{"n_layer": 10, "d_model": 768, "head_dim": 128, "activation": "squared_relu", "bias": "none", "init_std_up": 0.0223, "optimizer": "adamw", "weight_decay": 0.38, "schedule": "wsd", "decay_shape": "linear", "batch_tokens": 131072, "doc_mask": true, "z_loss": 0.0001}
Each number is 50 + 12 x the weight over its row's rms, rounded and kept within 0 to 99. Layers, rows and columns count from 0. The size before them is the row's rms in percent of the matrix's.

# layer 3 MLP up, 3072x768, rms 0.0235, rows 2372-2380, columns 384-575
083:50 41 59 53 66 19 36 57 49 48 57 63 79 29 48 45 44 50 36 47 63 43 74 65 39 38 60 55 49 55 56 68 34 35 39 54 48 60 53 54 47 48 27 55 50 45 46 52 55 39 78 51 58 70 54 49 66 68 67 44 54 49 55 53 41 51 45 49 43 55 25 33 56 65 54 51 47 47 43 70 50 49 46 62 67 45 55 54 43 40 44 43 34 77 67 59 26 65 66 83 54 42 45 48 51 58 43 35 48 63 39 54 45 41 54 29 45 39 33 37 58 47 50 71 46 44 38 57 17 45 45 65 72 61 35 52 46 45 70 55 60 66 62 62 49 54 41 56 54 51 86 36 63 57 55 59 45 84 48 57 45 34 49 50 72 54 56 60 44 40 44 40 66 31 55 38 39 31 85 31 40 69 52 41 45 46 69 29 40 28 32 43
082:61 56 46 64 64 74 49 54 64 61 47 52 39 41 38 48 58 61 32 60 36 48 44 64 50 53 69 46 46 64 13 51 40 35 41 57 49 43 47 29 47 50 58 48 53 53 61 64 66 38 43 59 52 50 37 57 53 70 56 61 62 63 42 51 34 44 13 65 68 51 65 44 43 48 51 35 39 34 39 43 48 52 34 58 58 66 42 51 75 50 52 51 42 58 67 55 52 59 34 48 50 62 40 48 18 54 63 63 60 63 39 53 18 57 41 54 67 57 53 51 82 46 52 70 43 35 56 56 49 49 42 31 61 44 53 44 52 46 64 29 44 42 65 50 46 62 38 67 45 47 59 44 57 46 48 67 55 86 66 50 40 63 54 58 52 68 51 59 42 27 39 51 57 40 52 67 39 60 76 30 45 73 72 39 52 56 51 43 53 54 36 41
074:58 56 22 65 62 68 50 37 38 44 70 55 49 51 59 51 60 66 38 48 46 43 57 69 66 48 60 45 46 60 43 62 49 52 62 52 63 54 73 49 51 56 47 39 64 49 59 44 45 42 45 50 54 50 45 71 46 49 67 68 70 69 69 37 42 53 37 42 39 49 19 40 65 49 55 40 57 60 47 72 55 52 40 45 58 30 58 55 54 36 53 55 45 65 47 66 63 36 31 60 64 65 54 28 66 52 40 55 49 38 49 35 40 57 59 35 54 59 33 52 61 24 52 57 53 56 29 56 31 40 82 54 43 49 33 44 64 50 64 65 39 82 49 25 20 30 37 53 47 63 40 51 46 46 33 46 47 45 52 35 38 49 41 57 57 65 52 51 41 36 37 33 71 56 47 59 51 57 54 50 50 61 52 42 44 61 41 47 43 39 47 39
085:37 11 32 42 59 66 71 48 52 71 57 52 57 49 57 54 40 52 49 65 57 48 70 37 46 53 26 58 50 55 58 65 51 52 81 42 59 39 50 46 48 46 62 51 43 29 68 42 44 38 42 55 31 48 28 46 43 62 47 51 52 38 19 57 44 52 55 43 51 47 56 40 63 49 55 48 52 41 50 69 47 58 50 43 36 52 19 52 48 35 43 26 49 53 69 40 38 58 51 54 39 55 49 59 34 59 71 45 50 49 48 53 63 67 54 25 46 35 54 57 42 45 36 73 61 47 63 57 54 59 49 49 60 51 55 49 37 46 59 43 48 62 52 38 38 44 57 63 52 40 40 53 56 49 27 50 54 83 42 59 47 52 75 52 53 49 45 65 45 37 49 56 61 36 42 42 51 32 31 46 29 62 71 27 32 45 56 37 35 47 45 59
080:45 59 30 62 51 63 80 24 59 54 49 48 77 54 51 38 45 53 46 42 51 51 60 41 58 49 88 68 52 47 43 59 28 54 59 47 81 51 43 51 45 55 72 57 49 36 52 65 41 47 64 68 44 57 56 43 56 56 54 56 53 54 56 40 34 53 33 46 48 57 39 46 68 43 52 48 58 39 33 61 52 63 55 76 36 39 67 49 54 57 79 63 43 64 54 52 27 59 52 66 33 41 64 38 60 66 49 44 58 44 28 48 40 72 42 42 54 30 50 39 72 60 47 62 46 71 47 62 30 51 66 66 57 71 24 58 45 54 40 44 53 58 44 53 49 47 62 49 57 47 45 48 50 25 52 56 59 45 47 70 27 53 93 11 55 50 68 37 36 45 49 42 73 51 62 41 47 42 68 50 52 58 99 54 49 54 48 65 50 52 49 50
083:43 34 52 72 35 71 43 51 53 49 43 63 65 55 46 36 54 47 50 55 43 33 52 49 51 43 38 57 32 46 56 63 48 31 50 55 49 55 45 27 54 51 45 37 57 59 66 58 55 49 61 58 55 47 38 41 46 38 64 61 59 67 59 42 53 51 58 64 49 54 44 28 47 47 52 49 51 43 58 48 64 43 46 56 49 77 41 44 62 68 65 60 64 46 43 57 54 59 33 66 47 64 31 69 39 63 56 40 28 42 52 57 56 50 29 46 49 22 36 46 44 61 55 39 36 63 40 46 41 43 49 51 56 50 26 40 15 70 58 56 51 42 44 56 38 82 51 58 51 46 40 59 44 34 56 70 59 65 51 60 51 33 57 51 73 42 47 61 44 45 65 37 74 35 41 49 58 72 44 65 26 38 62 47 65 54 49 59 41 44 56 54
076:58 62 50 37 35 39 48 43 56 52 68 91 57 67 47 34 60 50 35 56 57 60 38 56 80 24 44 51 42 20 53 64 49 39 64 47 49 48 48 51 40 32 56 49 64 48 60 37 61 49 59 48 70 66 59 46 35 70 38 45 62 49 51 47 38 47 51 70 53 48 39 32 60 67 48 33 60 58 44 55 65 46 29 51 44 61 22 42 39 43 53 49 53 59 76 64 53 65 31 73 42 43 40 57 49 46 56 38 44 42 45 52 57 66 44 45 62 36 35 54 61 40 46 55 55 43 40 50 50 48 63 39 61 59 39 46 53 43 52 64 30 65 35 40 31 60 55 46 42 57 43 59 57 53 21 61 47 70 46 79 46 41 39 17 53 71 65 51 36 50 53 51 70 49 55 41 55 39 49 50 30 48 79 52 48 74 27 44 38 32 57 60
124:29 43 52 70 45 52 54 47 72 56 42 47 48 58 61 54 47 40 51 64 40 58 45 31 78 54 69 52 38 60 64 43 51 27 56 46 80 55 31 51 45 50 52 54 66 51 47 43 44 67 51 44 65 66 51 40 48 30 51 41 62 73 38 64 33 50 36 48 52 55 33 68 55 58 53 38 52 47 52 43 44 64 53 56 50 30 48 61 54 53 44 37 48 44 66 39 53 36 58 52 25 55 44 45 45 37 54 66 53 57 73 29 47 62 29 59 56 72 48 57 51 49 44 27 40 31 54 38 47 46 75 34 49 58 49 48 38 36 28 63 43 49 52 44 70 53 39 76 50 49 47 44 55 58 27 46 38 30 36 48 53 65 48 47 38 55 30 35 56 34 69 34 45 46 54 52 47 67 63 57 42 50 54 33 42 53 35 48 47 35 50 76
150:43 36 49 52 24 40 55 75 46 50 27 47 54 68 63 49 71 50 59 63 25 41 74 49 59 63 50 54 48 54 52 57 40 41 42 42 42 62 35 52 34 70 48 72 58 44 50 55 51 34 75 53 42 47 66 52 57 27 33 52 49 70 68 58 35 76 31 53 39 45 61 35 56 43 75 55 50 37 75 52 62 37 62 68 61 44 42 39 71 42 52 63 44 50 54 49 58 36 52 43 61 45 46 39 45 62 46 68 58 59 67 38 55 39 37 58 48 65 62 46 47 53 50 57 46 42 47 58 43 51 49 49 45 63 55 51 51 66 34 62 48 28 48 50 52 64 55 50 25 43 44 55 53 61 29 51 52 62 55 54 44 51 49 63 49 41 56 56 44 42 68 35 34 57 23 35 58 52 40 49 46 42 78 40 65 38 42 70 47 49 47 78
# layer 3 MLP down (transposed), 3072x768, rms 0.014, rows 2372-2379, columns 384-575
061:49 28 37 45 48 51 47 40 42 48 54 32 50 50 59 48 47 70 72 42 47 47 45 62 49 81 32 63 64 32 48 64 48 52 58 18 55 60 52 60 40 44 45 68 33 19 73 52 56 27 53 53 59 39 51 77 31 46 53 61 42 48 46 55 53 78 36 37 41 48 70 75 48 34 39 52 31 40 68 68 50 49 41 40 35 54 62 58 63 48 60 45 60 44 45 60 71 50 43 39 50 50 52 58 62 52 26 55 52 44 40 44 36 51 37 50 49 50 42 60 56 64 73 38 66 33 49 46 44 41 43 42 49 33 65 67 22 58 83 29 50 48 52 39 75 55 51 41 44 53 44 60 42 56 50 42 53 67 54 51 51 69 41 53 33 46 60 40 51 55 43 48 48 53 32 40 79 47 54 51 28 65 47 50 51 56 51 55 70 63 42 47
050:51 56 48 63 50 58 65 58 32 44 48 50 27 47 49 62 52 57 61 66 44 51 34 51 34 48 56 44 43 69 41 50 41 76 46 53 51 63 40 65 54 33 36 66 27 48 48 66 64 32 67 54 47 37 46 40 43 44 42 29 52 60 53 61 64 53 66 45 44 61 45 53 48 55 47 58 25 66 37 68 53 41 53 45 53 34 45 54 39 52 47 67 54 46 23 30 53 35 53 52 61 40 42 56 51 41 56 68 50 44 51 48 61 49 40 36 46 29 54 55 59 43 62 39 52 48 46 37 45 24 39 73 43 35 55 45 51 52 75 60 41 36 49 49 31 44 43 49 50 54 50 51 53 52 49 50 26 31 50 43 58 50 47 57 53 58 57 53 62 53 52 44 41 41 29 46 50 55 47 51 53 51 42 43 50 79 81 38 49 58 48 43
051:59 51 45 56 67 60 48 60 52 44 43 41 61 44 55 47 58 25 55 46 22 61 56 50 58 47 45 58 51 52 65 63 55 59 56 34 42 45 38 67 81 59 25 50 45 51 49 50 41 37 44 47 40 46 64 33 50 51 41 52 40 38 50 90 68 69 56 30 37 33 58 61 45 64 32 42 58 55 21 64 40 71 46 42 38 63 55 44 44 59 48 61 52 66 48 36 62 74 48 66 40 52 49 42 51 64 46 32 50 66 56 58 60 66 50 40 53 51 43 53 49 49 56 45 66 47 67 44 46 41 42 73 56 47 53 54 33 49 59 59 42 63 56 60 58 46 57 46 63 45 53 39 47 35 33 43 44 48 69 40 82 54 59 48 37 63 46 42 34 74 76 22 51 58 38 63 65 65 55 54 42 45 48 84 68 53 55 60 43 59 46 47
058:47 56 28 45 72 51 33 44 26 57 39 65 53 75 26 72 47 59 45 51 59 53 47 46 49 56 56 61 45 52 37 81 36 63 46 48 59 59 46 55 40 30 53 63 60 30 66 47 56 52 68 70 41 53 47 67 59 46 69 72 33 40 48 49 53 50 45 67 37 37 48 55 47 39 29 35 24 42 45 53 45 38 25 40 47 60 54 59 52 41 55 37 67 41 50 55 40 37 72 64 38 51 58 43 48 68 55 48 41 56 48 40 48 47 33 63 47 32 51 56 55 73 60 27 85 40 36 51 26 55 46 45 48 46 55 52 48 56 61 25 57 68 49 46 70 57 48 47 22 61 37 47 51 62 33 51 28 61 48 50 68 51 69 52 65 40 59 47 32 44 57 61 47 45 49 64 42 49 58 76 21 43 37 52 47 78 65 47 36 41 43 57
044:60 45 59 24 52 33 45 41 44 38 40 45 44 46 72 79 75 63 47 50 55 55 45 47 40 60 41 49 51 47 62 58 45 58 43 51 21 51 56 60 59 36 42 52 35 40 61 63 36 65 35 57 46 26 48 45 10 50 53 47 66 67 48 53 56 61 41 71 47 60 44 28 33 45 53 40 36 60 69 61 57 40 46 59 49 48 51 32 36 51 37 56 52 52 39 46 46 43 46 56 74 54 44 53 44 52 40 67 41 47 47 40 49 49 32 50 36 65 67 59 60 50 52 41 43 82 54 47 45 46 59 41 48 46 57 58 57 25 51 67 49 62 34 57 77 43 63 55 44 61 42 51 38 58 63 47 44 63 46 53 59 41 50 50 51 45 52 55 36 61 40 56 30 61 46 39 61 39 47 31 28 67 41 60 46 44 59 60 36 55 33 40
057:47 67 65 53 63 42 46 51 58 50 51 44 52 46 69 75 41 46 83 72 56 73 40 53 53 62 49 47 33 32 52 48 42 60 40 42 35 50 57 75 35 28 45 85 36 45 43 43 72 34 65 52 50 50 23 47 40 47 43 43 47 40 29 52 40 52 48 23 62 40 50 65 37 46 47 52 50 35 47 45 53 57 37 53 53 44 60 34 53 51 41 34 56 27 39 57 53 41 69 30 44 40 21 72 60 50 50 55 55 60 56 48 67 55 36 68 41 53 47 52 54 52 55 45 46 54 55 46 41 58 46 65 45 50 63 61 48 67 70 26 58 44 70 42 60 44 56 52 47 36 56 53 53 59 56 45 59 60 43 54 48 55 70 63 42 60 52 47 51 55 40 49 61 47 67 56 44 59 44 55 42 45 18 51 37 53 50 56 47 61 53 43
043:68 43 53 45 54 46 47 61 51 55 48 40 54 64 61 66 57 54 48 50 36 57 45 68 52 37 39 43 39 58 65 22 41 44 47 39 46 52 57 45 40 43 73 34 58 52 63 72 49 54 26 39 44 34 44 60 39 51 25 62 49 27 54 40 53 57 50 56 49 64 39 27 46 37 61 54 35 58 51 45 45 54 51 50 54 76 59 53 32 64 55 58 42 45 45 32 76 36 23 52 69 63 33 57 65 32 56 33 47 45 59 55 65 69 32 55 32 55 62 50 53 39 30 43 62 69 59 37 77 35 50 63 48 65 55 58 44 43 40 46 46 61 77 53 44 45 48 47 53 41 44 44 44 59 63 42 54 59 54 38 50 38 58 46 40 60 79 47 15 58 46 49 51 73 56 69 56 67 39 56 72 49 41 72 48 50 36 56 64 67 49 41
154:74 42 57 57 59 60 43 38 41 44 62 37 49 54 55 64 65 52 38 39 39 53 55 58 43 55 48 44 74 25 37 61 45 38 51 35 16 52 55 56 55 39 34 66 44 58 60 51 61 28 44 56 43 32 52 55 44 46 37 39 17 43 53 64 64 56 50 50 33 56 56 43 55 25 46 34 71 42 46 60 41 45 64 56 58 63 50 43 58 54 61 45 58 61 41 51 44 53 38 51 60 34 63 51 56 69 38 46 54 43 48 68 50 57 50 55 39 65 62 38 51 43 34 40 56 91 63 58 45 57 53 60 39 43 50 65 32 73 54 47 37 48 47 48 41 47 61 57 34 50 56 56 42 49 33 43 56 54 55 54 59 44 42 56 67 46 54 55 57 43 66 53 20 29 41 60 59 62 52 25 44 62 29 73 59 45 43 31 70 48 57 46